{"num_hidden_layers": 16, "hidden_size": 384, "num_attention_heads": 12, "num_key_value_heads": 12, "head_dim": 32, "intermediate_size": 1536, "vocab_size": 4096, "hidden_act": "tanh_gelu", "norm": "layernorm", "norm_place": "pre", "norm_eps": 1e-05, "positions": "learned", "qk_norm": false, "attn_scale": 0.177, "bias": "all", "tie_word_embeddings": true, "parallel_block": false, "init": "trunc", "init_std_qkv": 0.056, "init_std_o": 0.0099, "init_std_up": 0.056, "init_std_down": 0.00495, "optimizer": "muon_variant", "learning_rate": 0.00954, "weight_decay": 0.02, "lr_head": 0.00525, "max_grad_norm": 1.0, "warmup_steps": 200, "schedule": "wsd", "decay_fraction": 0.873, "decay_shape": "linear", "final_lr_fraction": 0.02, "batch_tokens": 65536, "max_seq_len": 1024, "doc_mask": true, "train_tokens": 383700000, "max_steps": 5855, "dataset": "wikipedia_en"}
Each number is 128 + 32 x the weight over its row's rms, rounded and kept within 0 to 255. Layers, rows and columns count from 0. The size above them is the row's rms in percent of the matrix's.

# layer 9 MLP down, 384x1536, rms 0.0425, rows 200-337, columns 1152-1199
size [101 102  98 103  99 104  98 103 102  97  96  99  96 100  95 105  98 101  96  99  98 100 101 102  99  98 101 100  99  96 100 102  98 101 101 101 100 102 100 103 103 100  99 103  99 102 102 100  99  98  98 103 100 103  98 101  98  97 102  99  97 101 102 100 102 101  98 100  97 100 101  97  99  99 100 100  98 101 103 101  99 101  99 100  99  98 104 101  99  98  95 100 101  99 102  99 100  98  99 106  98  99 101 100  97 101 100 101  99 102  99 101  96 100  97 101  94  97  99 102  97  98  98  99  99 104 102  99 101 101  96  95  99  94 106  97  97 102]
[[124  91 120 130 149 143 154 122 173  93 106 139 174 145 122 128 116  98 164  80 189 145 145 140  90  77 150 120 116 115 162 119 142 152 114 135 141 102 140  99  91  97 107 108 133  78 120 105]
 [120  62 213 106 131 159  92 185 121 154 119 171 142 149  89  96 160  98 108 207 139 145  85 129 138 175 108 108 108  90  14  92  99 121 109 141  39 148 126 125 112 101  91 113 101  84 112 133]
 [132 136 158  86 125  75 105 164 150 155 158 157  97  60 170  86 120  82 113  83 142 134 120 113 118 190 108 147  99 151 130  95 116 137 104 113  89  98  95 103 142  78 115 148 157 147 198 157]
 [133 151 114 159 140 117 189 133 164 121 162 184 144 148 145 158 132 134 127 155 113 125 110  68 109  94 109  64 125 133 159 134 111 163 155 110  90 118 111 134 133 118 104 176 130 140 117 172]
 [103 148 125 153 122 149 166  91 142 144  94 150  90 140 174 161 145 125 117 153 182 127 119 196 106 137 130 149 120 153 130 182 141 145 133  73 143 133 106  86 171 121 166 146 125 165  96 156]
 [ 84 168 105 140 100 132 127 142  88  90  95 134  89 111 151 105  87 216 101 177  72 133 186 165  86 105 145  92 115 135 175 114 125 114 153 136 130 144 133 116 105  78 128 148 202  93 151 155]
 [148 121 125 110 144 102 120 151 118 131 133 168 125 137 130 141 105 114 157 123 134  93 104 109 135 157 124  91 151 104 153 143 127 113 103  84  94 169 133 126 134 142 138 175 111 161 113 119]
 [114  70 101 172 135 151 124 145 150 102 104 150 144  76 160 136  87 143  88 172 165 144 152 124  82 143 153 129  66 138 148 182 122 145 177 138 107 144 142 147 153 102 166  97 102 112 124 170]
 [177 123 163 152 116 124 120 129 139 155 121 109 134  88 103 160 154 137 107  82 120  94 101 118 126 131 143 187  93 113 115  82  70 139 129 129 124 169 130 114 129 143  81 132  79 147 149 108]
 [142  97  99 156 127 122 148 126  70 136  92 137 159 119 157 132 119 136  82 156 125 102 149 146 173 131 159 170 165 157 130 164 153 140 109 133 139 112 126 113 129 178 146 166  90 165 107 140]
 [163  77  78  81 136 124 132 128 171  80 118 176 150 116 166 134  99 105 145 154 166 129 137 179  80 133 131  78 118 140 136 107  79  87 106  87 154 147  87 131 196 125 158 119 154 138 125 161]
 [145 131  99 140  96 132 117 105 130 141 143  97 145 107 165 162 126 146 173 168 157 183 142 118 174 150 135  80 202 120 146  48  63 108  48 129 101 136  60 148 133 159 134 103 104 109 144 170]
 [136 113 151 145 101  80 102 151 129 167 164 102  72 100 109 113 129 115 131 118 109 125 153 158 138 142  79 129 151 141 116  86 102 198 136 164  88 142 137 132 114 118 153 102 163 175  60 105]
 [ 96  94 143 120 102 114  93 174 111  94 116 152 109 119 145  99 109  92  73 121 116  80 136 123 108 137 120 132 114 124 131 182 105 137 135 115 126 113 120  56  62 119 147 172  94 127 140 180]
 [105  65 161 111 172  85 127 158 133 139 100 111 101 136 174 154 131 112 132 124 105 186 143 143 159 139 221 195 168 114 102 119  72  80 147 167 187 133 129 175 167  91 147  84 106 103  80 159]
 [100 121  58 183 114 130 107 139 130 183  91 170  84 120  41  39 116 124 168 120 104  94 139  90 111  63 102 167 142 144  63 147 111 118 102  94 124 161 147 129  62 133 159 110 128 120 140  70]
 [166  74 126 119 118 115  80 112  91  73 101  87 122 125 138  65  85 100 117 133 146 114 145 130 110  88 161  95 177 145 159 170  93 171  94 166  69 109  84 147 126 115 119 138  92 119 110 165]
 [105 171 120  88  88 164 133 163 107 159 172  27 107 118 134 104 153  94 117 112 127 115 107 186 129 104 130 159 141  96 149 116 139  80 103  94 112 134 140 156 108 140 155 102  92 132 135 157]
 [163 128 173 142  92 109 113 160 140 139 118 123 156 134 120 110 163 143 114  72 138 153 139 111 155 130  81 129 123 111 150  88 135  76 135 124 158 151 122 203  85 181 124  95 140 152 114 133]
 [ 93 162 175 114 180 102 124 177 115 168  81  66 156 128  60 119 108 182 109 168 149 145 123 115 108  88 102 118 124 134 137 111 110 102 140 119 148 114  91  83  44  80  55 137 172 117 193 137]
 [105 156 188 162 124 140 165 113 138 137 110 132 113 117  79 191 126 129 120  98 105  37 140 159 149 103  97 127 162 175 101 149 152 112 162 125 116 120 161 152 116 148 129  90 141 110 139  92]
 [114 108 114 154  90 189 182  92 136  62 170 109 138  93 124  77 126  95 190 118 145 147 100 116 126 116 112 106 161 155 170 115  77 163 197 127  90 141 117 125 120 112 160 154 110  63 141  99]
 [159 134 110 134 141 122  39 125  97 166 128  56 163  69 154  83 187 142 139  62 113 162 157 104 135  76 161 102 137  87  89 118 118  73 105  69 130 177  76 108 159 165 202  92 131 118 113 151]
 [179 116  73 112 149 182  78 128 130 138 103  92 155  81 158 138  94 100  95  58 128 122 112 178 149  85  89 170  94 205 142 123  44 196 151 119  81 111 196 116  94  98 103 125 123 160 164 126]
 [128 185  94 169 104 172 110 136  92  45 125 156 181  86 111 148  99 170 198  79 157 173  90 140  95 136 109 149 109 185  90 131  95 167 146  93  84 108 117 145 142 159 133 134  67 139 103 120]
 [138 161 102 161 120  94 140 118 148  99  60 120 107 137  71 142 117 129 120  92 133  93  92 186  69 146  77 121 135 137  93 162 155 134 175 123 153 192 152 106 156 122 117 151 170 151 149 165]
 [ 83 146  88  87  82 143 113 119  99 116 172 107 152  94 113 104 127 142 217 152 131 147 104 123  93 143  85 116 206  94  87 126 206 116  55  47 177 185 102 149 156  88  96 123 159 130 100 132]
 [119 152 117  73 147  90 139  97 110 165 144 124  97 118 117 141 107 106 117 178 138 134 112 134 135 187  53 110 137 148 144 125 100 116 162 143  96 129  73 103 143 121 128  77  93 128 196 130]
 [143  81 184  93 135 111 114 139  75 153  91 168 125 126 149  97  86  73 126 109  60  62 133 166 144 181 132 176 110 131  17  95 125 138  87 112 161 126 143 118 124 151 170 179 168 140 129 131]
 [148 133 113 144 188 101 146 165 128 132 141  54 146 123 122 147 141  99 134 137  77 130  78 142 128 107 122  94 190 136 139 158 127  89  79 183  90 113 123 166  98 138 110 147  53 119 140 141]
 [136 126 135 154 140 164 141  95 102 137  93 141  97 150 107 148 152 184 133 131  89  92  78  90 102 120 157  92 123  81 115 145  88 150 138 142 156 126 144 109 159 135 129 136 141 129 175 108]
 [161  51 117  70 149  97 159  71 168 111 175  81  78 132 145 159  95 101 129 132 194 121 163 132 142 128 150 155 125 137 159 109 141 133 107 168 129 119 127 134 112 206  91  71 173 106 122 180]
 [198 146 132  85  90 225 167 137 101 125 108 129 159 154 109 123 162 110 103  63 156 199  83 137  80 114  81  66  86 110  91 112  97  93  76 111 181 143 102 116 131 101 164 128 126 136 102 173]
 [107  97 136 107  72 152 139 147 114 140 120  95 134 132 158 117 154  79 157  68 110  71  90 116 139 162 157 101 190 122 107 160 100 112 128 143 130  95 125  97 163  89 117  94  83 147  92 110]
 [157 113 141 113 127 133 125 107 111 112 145  99 140 120 104 125  74 107 108 149 147 121 109 144  44 145 147  91 139  94 183 110 179 107 146 194 165  89 175 150 164  52 155 143 159 135 114 178]
 [120 121 134 128  68 145 123 136 151 144 175 115  67 117  97 143 173 117 201  73 132 113 127 136 170 126 118 156  90 109  46 113 144 135 127  90 134 153 130 196 153 117 133 132 103 153 107 138]
 [117 185 102  90 121  74 123 134 118  73 103 143 131 139  96  67  66 118 129 111  92 181  82 182 158 151 132 141  72 140 147  99 131 130 127 109 129 137 134 119 112 116  95 111 140  62 150 106]
 [135 215 181 100  74 185 129  99 142 112 147 140  96 122 146 140 132 129 153 131 126  96 150 127 153  71 137  93  76 154 104 106 151 147 153 116 100  74 124 156 110 127  31 113  94 112 107  82]
 [153 139 179 145  68  23  91 127 108 131 162 104 140 115 125 134  99 122 148 175  80 101  52 132 134 159  53 124 137  97 137 101 113  94  75  99  63 121 107 103 126 147 140 124 128 204 133 201]
 [ 70 106 103 146  99  71  87  95 120  68 147  92 101 161 128 106 118 132 155 167 137 113 165 120  84 174 116 144 197 105  36 144 117 102 151 130 103  77 148  91 136 128 149 106 157  49  84 147]
 [132 136  79 119 106 122 138  97 109 125  69 164 159 111 143  91 111 137  18 129  98 151  98  98 108  93 156  99 118 172  93 152 111  98 204 151  72 128  81 104 115  88 200 143 100 123 105 150]
 [ 79  87 168  79 150 135 130 101 112 120 118  80 108 129 120 144 118  70  62 116 149 104 158 112 123 116  87 124 114 106  95  25 135 101  69 128 210 147  87  85 109 105 184 125 104 140 114 125]
 [126 146 139  95  97 113 126 112 158  84  82 101 126 179 120 115 138 176 106 138 154  98 175 137 132 127 118  71  87 127  91 132 152 154 147 139 148 164 114 105 162 163 118 165  97 150 100 114]
 [103 151 118  69 102 157 107 143 183 135 133 135 162 111  94 139 179 105 118 137  80 161 116 145 110 142 122 158 120 142 139 133 114 154  73 141  96 116 107 187 193 100 134 140  78 114 131  90]
 [137 207 122  43 105 160 124 116  93 113 157 119  81 129 180  82 134 145 195 196 165 131 108  88  81 105 164  99 129 144  78 117  84 150 104 171 106 101 161 144 111 118 139 125 134  66 140 153]
 [ 83  84  90 154  79 107 114 113 111 119 175 138 123 162  97 179 162 136 126 167 107 125 155 112 167 131 138  86 110 126 148 172 173 166 169 140 155 126 120 112  70 114 150 140 145 121  99 145]
 [199 133 127 158 110  60 111  98 126 143  64 121 168  93 130 112 151 157 111 104  90  95  82 131 162  99  84 106  55 172 151  99 108 148 168 119 111 110 116  41 115 180 140 121 149 131 176 123]
 [161  99  70 121 105 148 142 136 150 167 147 151 141 169 130 105 123 116 132 118  99 163 146 117 136  65  75 167 138 101 138 101 130 104 108  84 109 139 185 157 130 166 117 145  88 163 141  56]
 [185 184 119  82  71  92 131  98 159  94 137 142 132 171 128 122  99  55 125 127 140 159 153 118 107 138 143 186 104  99 113 118  80 120  99 174 107 163 120 147 170  84 158 100 201 110  98 128]
 [127 133  99 109 127 198 101 120 190 157 122 151 179 144 106 160 118 142 128 109 118 123 129 152 149 114  70 149 171 142 170  73 131 158 164 225 108 132 105  90 111 134 114 119 100  50 106 146]
 [159 160 104 160 154 126 130  99  54 125 113  84 120 110 113 139 108 141 146 115  69 107 142 120 163  81 115 166 127 140 141 153 167 133 138 109 161 127  94 144 129 122 134  93 112 151 121 159]
 [166  97 127 159  56 106  65  95 158 114 166  88 100 161 105 159 141  98 153 134 167 137 139 132 103 104 137 177 162 167  96  94 106 138 141 146 148 162 162  68 193 136 171 131 151 161 103 166]
 [162 198 103 114 134  87 170 102 153 133 106 152 160 129 124  95 104 154 121 123 117 128 123 165 150 107 152  94  79 136 107 118 130 135 146 136 126  97  68  93 101 123 134 128 165 144 156  78]
 [ 86 145 224 109 153 124 101 159 177 181 135  75 129  96 202  91 180 181  95 160  99  90 195 127 108  46 132 152  89 149 166 183 113 141 126 134 168 128  94 140 142  92 147 132 128 127 143  88]
 [129 124  95 115 170 174 141 103 131 117 137 104  90  62 166 119 118 177 160 117  89  70 144 126 152 133 179 140  92 153 118  79 109 107 162 117 172 171 177  66 150 109  92 117 115 130 126 118]
 [ 74 144 136 139 151 144 120 148 113  69 117 146 158 130 116  99 139 138 159 123 100 118 227  54 114 114  95 130  42 127 128  63 178 134 163  91  47  89 153 132 136 207 117 115 102 126 120 140]
 [195 127 154 116 164 166 116 150 140 147 111 136 149 135 123 155 140 215 160  98 148 157 167 150 176 191 118  79 105 166 167 118 130 129 100 149  80 182  99 126 106 119 175 168 111  51 141 160]
 [100 114 110 133 122 132 107 106 127 128  81 181  42 146 184 138 127 119 128 177 176  84 114 124 103 118 144 109  98 112 142 125 104 105 110 134 107 118 104 121 139 136 104  99 142 179 142 135]
 [165  87 165 144  78 116 175 138 139 157  90 211  98 193 118  97 102 101  77  97  81  95 143 157  82 107 140  90 165  90 119 155  75  84  75  43  97  64 155  94 100 139 107 164 131 108 150 129]
 [161 137 145 117 181 120 164  77 181 127  65  97 133  89  94 102 110  75  82 101 172 119 117 106 159 153 116 156  76 109  93 141 146  96 115  94 108 181 147 130 148 155  95 110 176 141 131  89]
 [146  71 148 103 150 136 156 150 167 104 118  69 109 170 138 124 126 126 121 137  96  53 140 179 149  97  88 112 117 141 107 126 106 116 126 125 120 103 138 145 112 150 137 130 111 146  61 168]
 [109 188 174 113 133  79 179  70 127 179  94 144 159 155 172 151 104 138 180 172 154 150 150  97 148 147  91 141 156 133 138 129 111 159 104  92 167 168  68 120 124 104 145 164 102 146  98 162]
 [100 120 120 164 138  89 132 122 158  98 121  96 138 186  98 179 115 148 189 132 135  98 134 123 180 123 106 144 139  71 152 119  38 152  95 112 117 109  80 198  49  76 132 141 111 181 145  73]
 [160 161 169  79 189  92 130  89 147 105 149 168 118  96 117 108  97 113 107 139 191  63 180 180  93 131 142 107 135 132 177 132 143 156 134 161 178 147 181 184 150  83 130 164 132 129 145  84]
 [137 165  96 165 155 154 106 109  88  95 154 131 101 125 126  97 146 108 129 138 165 127 143 153 120 105 154  69 144 136 120 118 160 158 113  95 175 157 108 137 166  82 123 101 111 156 137  81]
 [138 153 133 146 101 133 109 148 147 144  88 131 139 125 111 133 181 160 133  97  88 175  99 128 149 155 133 212 110 111 102 158 123 158 137 123 113 173  76 103  82 108 111  62 130 119 193 157]
 [123 122 187 177 105  48 109 162 179 154 101  89  98 117 173 197 108 148 106 121 121 103  85 134 127 155 104  80  79  94 149 156  79  66 144 158  71 128  82 130 113 117 125 123 123 114 162 117]
 [158  89  94 113 150 168 111 128 114 156 153 106 123 107 116 136 107  84 162 103  98 141 155 178 143 160 122 128 163 121 141  40 120 171 139  94  45 126 144  92 132 156 167 100 108 129 150 161]
 [101  73 124 189 148 102 148 151 122 199  97 110 153  84 126 153 146 154 141  63  83  81 156 111 183 105  99 115 114 109 117  74 114  63 126 110 185 128 127 102 125 167 162 163 116 114 117 137]
 [156 191  90 141 117 153  85 159 151 124  86 100 175 102  98 151 177  99 138 101 151 125  96  74 145  71  98 136 171 155 139  88 118 200 112 175 106 173 173 130 134 163 178 118 101 154 104 112]
 [164 122 149 121 152  39 152 127  99 168  84  73  68 136 148 174 162 128 131 128 150  97  98 121 114  32 125 158 169 141 117 120 128 131  78 103 124 123 123  83 113 138  79 157 122 184 123 138]
 [ 89 130 110  94 125 141 127  81 153 107 111 109 112 133 166 138 134 135 127  82 123 155 126 196 127 110 125 160 140 152 110 141  83 203 119 144 115 144 114  94 103 105  69 145 127 127 133 156]
 [ 94 184 151  78 149 117 152 121 138 139 110 150 191  98 114 104 146  99  72 127 129 132 177 142 123  67 124 133 120 123 141 122 140 108 114 190 109 105 126 121 145 138 151 161  55  91  87 103]
 [115 122 154 176 140  89 127 109 127 133 187 111 126 105  93  86 161 120 155 120 139 128 170 134  97 142 162 119 106 125 130 165 193 159 118 149  47 136 189 158 112 146  86 144 191 143 139 132]
 [174 130 132 109  87 158 118 159 123 149 166 132 122 155 118 120 168 170  94 160  95 110 139 141  68 141 132 164  71 136 152 141 187 135 136 143 120 145 145 174 115 165 175 166 167 191 113 126]
 [107 110 136 149  58 157 131 140 165 139  81  13 168 126 139 108 169  95 138 107 120 141  90 112 135 115  73  94  98 168 150 141  69 198 107 139 139 151  65 179  74 106 139 130 102  57 109 106]
 [141  76 165  88 116 176 128 137 122  60 151 200 135  74 156 135 146 143 132 121 119 117 115 119 146 126 152  95 112  99 183 120  88 101 151 142 113  48 136 166 136 132 105  88 117 132 170 164]
 [149 137 205 155 111 207 127 111 152 144 101 109 120 144 128  94 137 125 120 146 118 137  74 123 122 149 129 116 138  88 139  91 138  96 116  49 128 109  91 120 159 125 118 144 184 153 100 136]
 [107 118  63 123 186 179 155 138  96 151 119 118 174 143  66 154 137 149  82 126 145 120 120 108 119 108 104 131 108 118 159 124  95 137 129 146 212  65 115 142 149 115 154 158  78 142 141  91]
 [127 165 122 148 128 141 153  98 152 136 114  71 134 175  97 126 206 151 138 142 111 146  84 107  92 109 151 113  61 139  88 113 125 127 145  99  72 179 147 129  91 114  80 112 139  98 151 115]
 [174 131 138 109 116  87 115 123 124 140  80 162  96 148 128 170 110 191 123 142 113 137 130 158 101 140 178 149 108 110 119 163 117 121 131 175 202  78  75 154 168 146 117  86 152 147 159 141]
 [106 111 100 117 109 108  85 131  88  69 124 143  55  97 168 158 111  75 154 111  77 144 161 126 128 134 122 127 151 106 124  98 185  67 145 124 175  78 126 112 166 128 146 152  69 146 118 142]
 [125 158 149 155  82 113 182  89 141  94 145 110  96 108 104 121 100 104 126  70 104 111 139 124 140 115  92 128 111 119 108 144 176 171 146  80 169 152 131 125 135 121 100 139 133 150 135 189]
 [ 97 137 108 136 181 141 106 156 106  92 105 154 123 118 157 145  99 154 192 152 144 113 125 116 115 115  93  95 162 105 112 114  93 136 108 137 134 106  92 151 173 163 111 171 200 206  79 145]
 [158 181 139 118 124 116  92 135 115 106 158 161 159 194 126 118 105 112 108 129 103 127  99 117  87 169  82 107 117 114  80  98 114  92 147 106  77 134 146 195 180 151  52 133 102 111 107 174]
 [ 57  64 106 104 162 105 132 148 108 176 149 132 180  52 157 130 132 166 113  97  61 129 162 170 117 141 101  98 124 186 131  72 137 117 109 161 188 140 167 139 170 155  68 140 109 147 133 175]
 [111 148 238  99 163 125  93 160 139 130  96 176 104 114  98 132 152 161 138 151 131 174 136 157 118 141 112 175 121 169  78 140 106  67 156 119  90 134 116 166 132 124 161 134 140 165  70 109]
 [ 75 133 108 181  87 133 148 152 159 121 109 123 110 168 141 131 127 141  77  95 114 156 126 115  97 140  94 127 101 119 115 195 119  73 136 118 143 168  99 108 137 120 129 189 163  86  85 177]
 [134 118 128 132 107 161 172 137 120 121 169  93 117 124 170 182 140 153 162  96 185 148 157 132 118 102 118 140 115 138 147 160 110  92 172 102 114 207 139  72 180  77 200 100 134 112  91 108]
 [125 149 136 117  52 112 147 163  54  79 201  96 101 125  95  87 137 205 188  79 115  88 146  86  70 114 122 118 155 186  42  99 123  97 151  85  82  85 124 114 103  98 172 100  94 157 119 117]
 [112  95  92 152 150 149 128  66 103 152 125 139 133 125  99 130  91 193 108 111  70 145 149 104  88  65 159 122 106 132  82 147 119 112 130 141 215 123 119 131 117 135 120  83 104 105 122 172]
 [ 88 127 193 116  88 118 148 129 168 166 128 146 142  39 131 173 101 143 162 105 126  81 159 127  92 168 172 155 109 132 142 140  95 118 124 193 146  54 173 159 178  78 100 100 115 132 158 100]
 [ 75 139 155 166 109 209 123 140 108  85 131 136 105 117 179 161 110 120  55 118  76 115 164 132 127  87  97 123 135 152  89 127 162 159 102 204 149 101 198  99 109  91 147 114 120 109 155  74]
 [106 178 100 105 136 136 142  77 150 134 151 143 126 159 120 102 134 142  81 189 118 122 179 169 163 129 128  88 126 144 128 109 172 178 120 143 137 173  80 126  66 102 159  72 141 198 152  75]
 [151 227 106 130 121 148 138 163 112 162  91 107  57 111 121 129 140 103 153 148 137  77  65 121 111 132 125 146 111 128  47  90 139 137 119 109 104 134  48 111 146 113 138  95 136 105 107 112]
 [100 135 167  65 172 147 138 120 153 113 119  80 144  89 109  54 159 120 161 122  96 119 185 117 148 110 114 152 151 125  64 110 119  82 108 163 137 155 144 199 133  91 117 150 134 137 169  95]
 [179  96  97 109 100 159 130 141 196 114 159 108 164 157 117 143 208 131 104 174  96 159 153 121 104 154 109 147  85 113  96  94 137 109 140 149 152 114 127 163  94 108  87 124 160 136 110 148]
 [174 124 105  78 102 110 119 120 132  78 114 108 102 101  93  97 100  92  98 123 133 150 147 126 167 152  95 164  91 155 175 118 129 136 125 151  95 102 146 153  97 153  63  93 136 138 113 114]
 [151 141 141  90 161 146 129 136 140 147 114  83 131 125 129 149 110  84 113 103  89 110  87 128 153 115 128 102 194 127  97  82 123 153 100 139 108 164 149 133 152 169  72 132 128 121  81  96]
 [107 125 103 145 103  63 130  32 107  81 136 152 123 135 174 122 143 162 121  61 107 120 141 143 138  93 111 155 170 157 109 131  79 178 135 118 148 165  55 190  77  97 101 100 174 156 137 129]
 [ 94 154 131 151 156 130 112  84 131 123 125 123 157 103 141 137 124  83 151 127 122 119  85 102 134 133 119 105 116 132 120 100 127 110 112 130  59  72 116 128  98 117 114 109  61 101 154  83]
 [105 173 203 191 110 115 126  78 128 161 114 153 106 132 109 146 135 125 152  84 188 184  91 117 118 131 129 102 100 128 165 125 115  82 107 108 130 140 127  81 152 115 111  83 133 159 157 150]
 [129 100 193 134 116 161 131  98 107 124 127 170 162 117  95 212 107 187 164 157 146 197 126 104 179 103 125 185 159 110 165  98  86  79 105 143 119 131 158 132  95 167 163  87  85 188 171 175]
 [129  59 197 164 100  80 120 126 129 127 182 129 148 166 126 173  77 162 163 168 154 176 117 133 101 170 135  92  98 140  59 110  98 170 139  86 163 173 167 169 168 119 134 137 140 170  77 168]
 [139 142 121  85  72 140 119 106 132 109 157 118  70 162 153 165 155 147 133  99 121 128 103 112  55 126  95 134 102 140 124 149 100 109 134 144  96 197 153 105 126 124  99  91 132  44 130  79]
 [111 104  93  57 126 137 131 168 158 154 122 136 161 163 111 206 115 158 104 128 147  94 114 157  97 116 130 132  88 131 147 191 187 119 124 173 164  99  64  93 144 115  59 128 193 126 209 190]
 [106 184 179 133 109 171 129 131 147 192 113 100 131 171 152 141  70  95 116 159 130 116  95  88  74 191 144 165 111 138 130  89 183 169 139  91  47 115 158  97 109 118  80 131 101  65 108 112]
 [136 117 119 120  37 155 107 158 125 130 114 158 159 109 124 107 157 125  96 139  92 116  66 131  99 160 141 145 125 134 114 127 108 152 132 100 171 180 124  90 117 150 171 181 141 121 159 171]
 [122 143 153 142 127 149 175 231 158  95 147 122 156  92  89 109  30  86  89 106 125 119 158 131 159 117 153 125  92 159 136 104 173 125 171  91 110 128 154 116 160 143 103 166 130 133 136 170]
 [166  89 221  90 100 152  94 103 144 114  92  96 136 151  93 127 172 102 109 110 161  84 128  89  87  88 105 138  43 115 129 110  82 155 132 145 124  99 128 131 115 146 167 128  54 121 104 176]
 [136  73 128 147 119  95 101 110 130 120 125  50  91 114 134 126  65  65  91 135 121 101 156 149 116 202 130 100  72 115 123 201  87 196 128 137 171 151  55  54 136 110 129 124 121 117 110 123]
 [ 64 106  74 135 136 161 160 109 117 105 129 120 110 139 117 146 128 182 151  77  92 118 120 162 149 125  68 147 136 109 103 110 113 102 124 104  74 160 126 151 120 145 160 130 145  98  92  91]
 [130 150  93 180 122  95 146 175 136 178  99  91 136 116 136 135 166 187 142 100 101 120 214 169 128  93  95 124 102  65 172 155 146  99 139  55 156 166 113  84 163 100 148 109  97 163  92 140]
 [172 143 143 162 116 113 133 142  90 117 180  97  82  76 165 105 123 118 110  96 117 154 132 146 161 148 130 131 105 147  92 132 160 157 133 151 161 163  60 143 108 104 152 138 126 113 153   1]
 [130 101 134 147 122 140  80  90 108 138 122  75  91 141  88 159 123  71  86 183 127 143 167 199  93 150 147  86 102 131 115 183 160 113 116 129 140 121  68  79  64 155  67 126  76  86 195 131]
 [153  74 118 143 102 137 143 144  98 170  99 140 117 134 154  81  78 170  71  74 118 131 101  89 131 159 164 131 156 205 110 111  83  95 151  79 127 117 188 118 104 118 138 119 146 118 142 103]
 [ 56 105 181 174 175 138 135  99 102 152 146 147 123 128 130 159 171  98 113 148  91  49 138 130 131 190 108 109 173 176  97 142 111 125 134 135 163  79 171 130 128  96 159 147 138 126 182 159]
 [174  96  91 114 131 107 132 105  89 103 128  94 121  91 104 168 152 157 109 149 118 122 133 138 109 111 142  47 137 182 108 116 130 127 103 156 161  94 141 138  99 147 176 139  78 118 165 132]
 [176  63 119 161 173 106 113  94  75 123 140 106 179 144 111 104 139 168  82  32 106 173 182 153  85 113 134 172 105 154  42 161  98 145  88 109  48  89 151 179 117 127 125  92 170  98 127  97]
 [151 145 141 155 142  66 117 133  96 142 172 134  87  96  97 132 126 177 177 200 172  73 133 150 176  85 136 116 116 107 102  62 118  88  93 165 154  82  91 117 150 112 116  90 166 121 132 132]
 [151 124 168  87  97 116 140 159 170 183 188 135 177  75  88 113 154 108 113 103 125 129 140  66 125 161 183 158 125  59 113 118 161 155  73 196 182  62 115 103 157  94 125 152 183 160 133 105]
 [ 41 125  96 104 101 146  80 165 110  98 116  75  78 139 160  90 100 123 130 155  96 165 175 158  67 118 103 103  98 126 117 149 109 108  77 157 116  51 129  52 147  83  66 117 142 154 127 119]
 [122 140 190 115 170 174 160  83  86 129 154 145 119 144 137 105 128 173 140 112 152 114 127 153 147 130 104 108 125 177 177 121 192  48  98  96 117 132 150  88 139 122 134 127 120 113 134 191]
 [149 149 123 156 113 168  99 188 148 102 114 162 144 115 128 119 120 148 125 156  98  90 110 129 100 142 126 121 210  45 158  86  99  97 142 133  86  86 128 128 128 163 107 124 111 102 122 128]
 [187 104 103 113 132 119 105 106 139 136  93 143 103  99 167 123 169 126 126 177 120 121 151 140 189 126  26 124 132  95  93  92  73 188 120 107 126 141 117 115  98 147 152 112 161 136 160  99]
 [148 157  85  52  90 130 124 158  99 142 137 142 108 127 107 116  92 143 102  98 130 143 141 104  63 141 140 173 117 144 153 106 139 109 112 143 157 177 162 110 117  65  72 163 138 110 168  96]
 [126 185 123 171 176  49 120 183 144 149 140 187 110 137 139  92 195 132 114 114 121 143 117 128 164  88 142  81 135 143 121 134  45 173 145 121 102 157  90 166 107  78  71  86 163 149 139 105]
 [117  74 146 150 142 129 104 117 132 115 130  90 113 142  82 100  90 119 129 123 124 132  55 123 151 127 121  87 121 135  83 117 139  49 128 100  79 161 121  96 116 121 162  99 125 173 161 131]
 [156 154 150 118 154  95 114  81 106  94 170 163 119 116 137  91  82 143 124 121 158 122 154 164 134 111 105 145 161 115 165 161 122 104 115 144 164 108 164 122 150  85  81 122 134 124 110  91]
 [ 94 158 127 107 101 157 110 122 128 137 147 123 162 148 173 112 110 122 170 118 140 111 104 160 113 100  91 142  90  72 159  87 127 136 105 156 101  85  90 163 117 107  98  92 120 145 103 120]
 [115 107 150 126 122 103 127 114 135  74 146 190 123 119 115 119 113 126 144 122  94 152 157  91 129 130 172 207 187 134 170 163 117 105  76  88 127  98 156  94 174  99 130 139 129  78  37 157]
 [133 123 137 148 147 145 119 142 163 117 146 122 144 101 138 118  96 169 156  82 104 134 146 108 135 170 130 208 119  83 102  75 173 152  85  69  33 116 143 121  93  96  98 121 123  88 123 112]
 [104  99 155 117 173 206 185 104  85  95  87 206 128 121 101 149 111  97 128 147 141 119 139 129 109 173  39 142 121 100 201  78 136  63 159 118 168 178 108 155 114 164 104 159 169 146  86 128]
 [115  91 125  58 136 115 114 160 126  84 137 115 143 191  98 181 116  93 114 154 110 124 127 124 144 160 127  84 104 157 178 120 160  94  96  61 109 171 144 107 121 143 142 133  77  78 118 156]
 [131 106 177  79 147 131 148 132 138 136 139  64 121  53 172 131 169 125 159 163 121 157 108 116 149  23 113 118 133  88 145 155 112 111 132  99 141 119 147 134 104 161  65 124 103 156 161 135]
 [110  97 139 108 196 129 124 122 135 150  67  56  85 152 143  95 119 136 169 214 116 143 137  90 165 131 130 106 121 127 120 152 127 168 163 180 108 147 111  86 153 172 137 149 137 153 111 105]
 [215 120 128 137 140  59 149 142 109  89 110  68 118  40 158 132  92  91 133 141 141 130 126 152  78 174 168 123 100 119 128 110 166 146 143 155 210  90 153 153  55 154 124 119 136 124 148 132]
 [ 15 118 115 123 122 173 139 151 121 132 106 119 137 110 120  89 155 139 218  97 151 119 105 105 117 169 142 142 143 101 188 140 138  90  94 197 128 178 124 132  89 136 126 141 152  86 125 113]]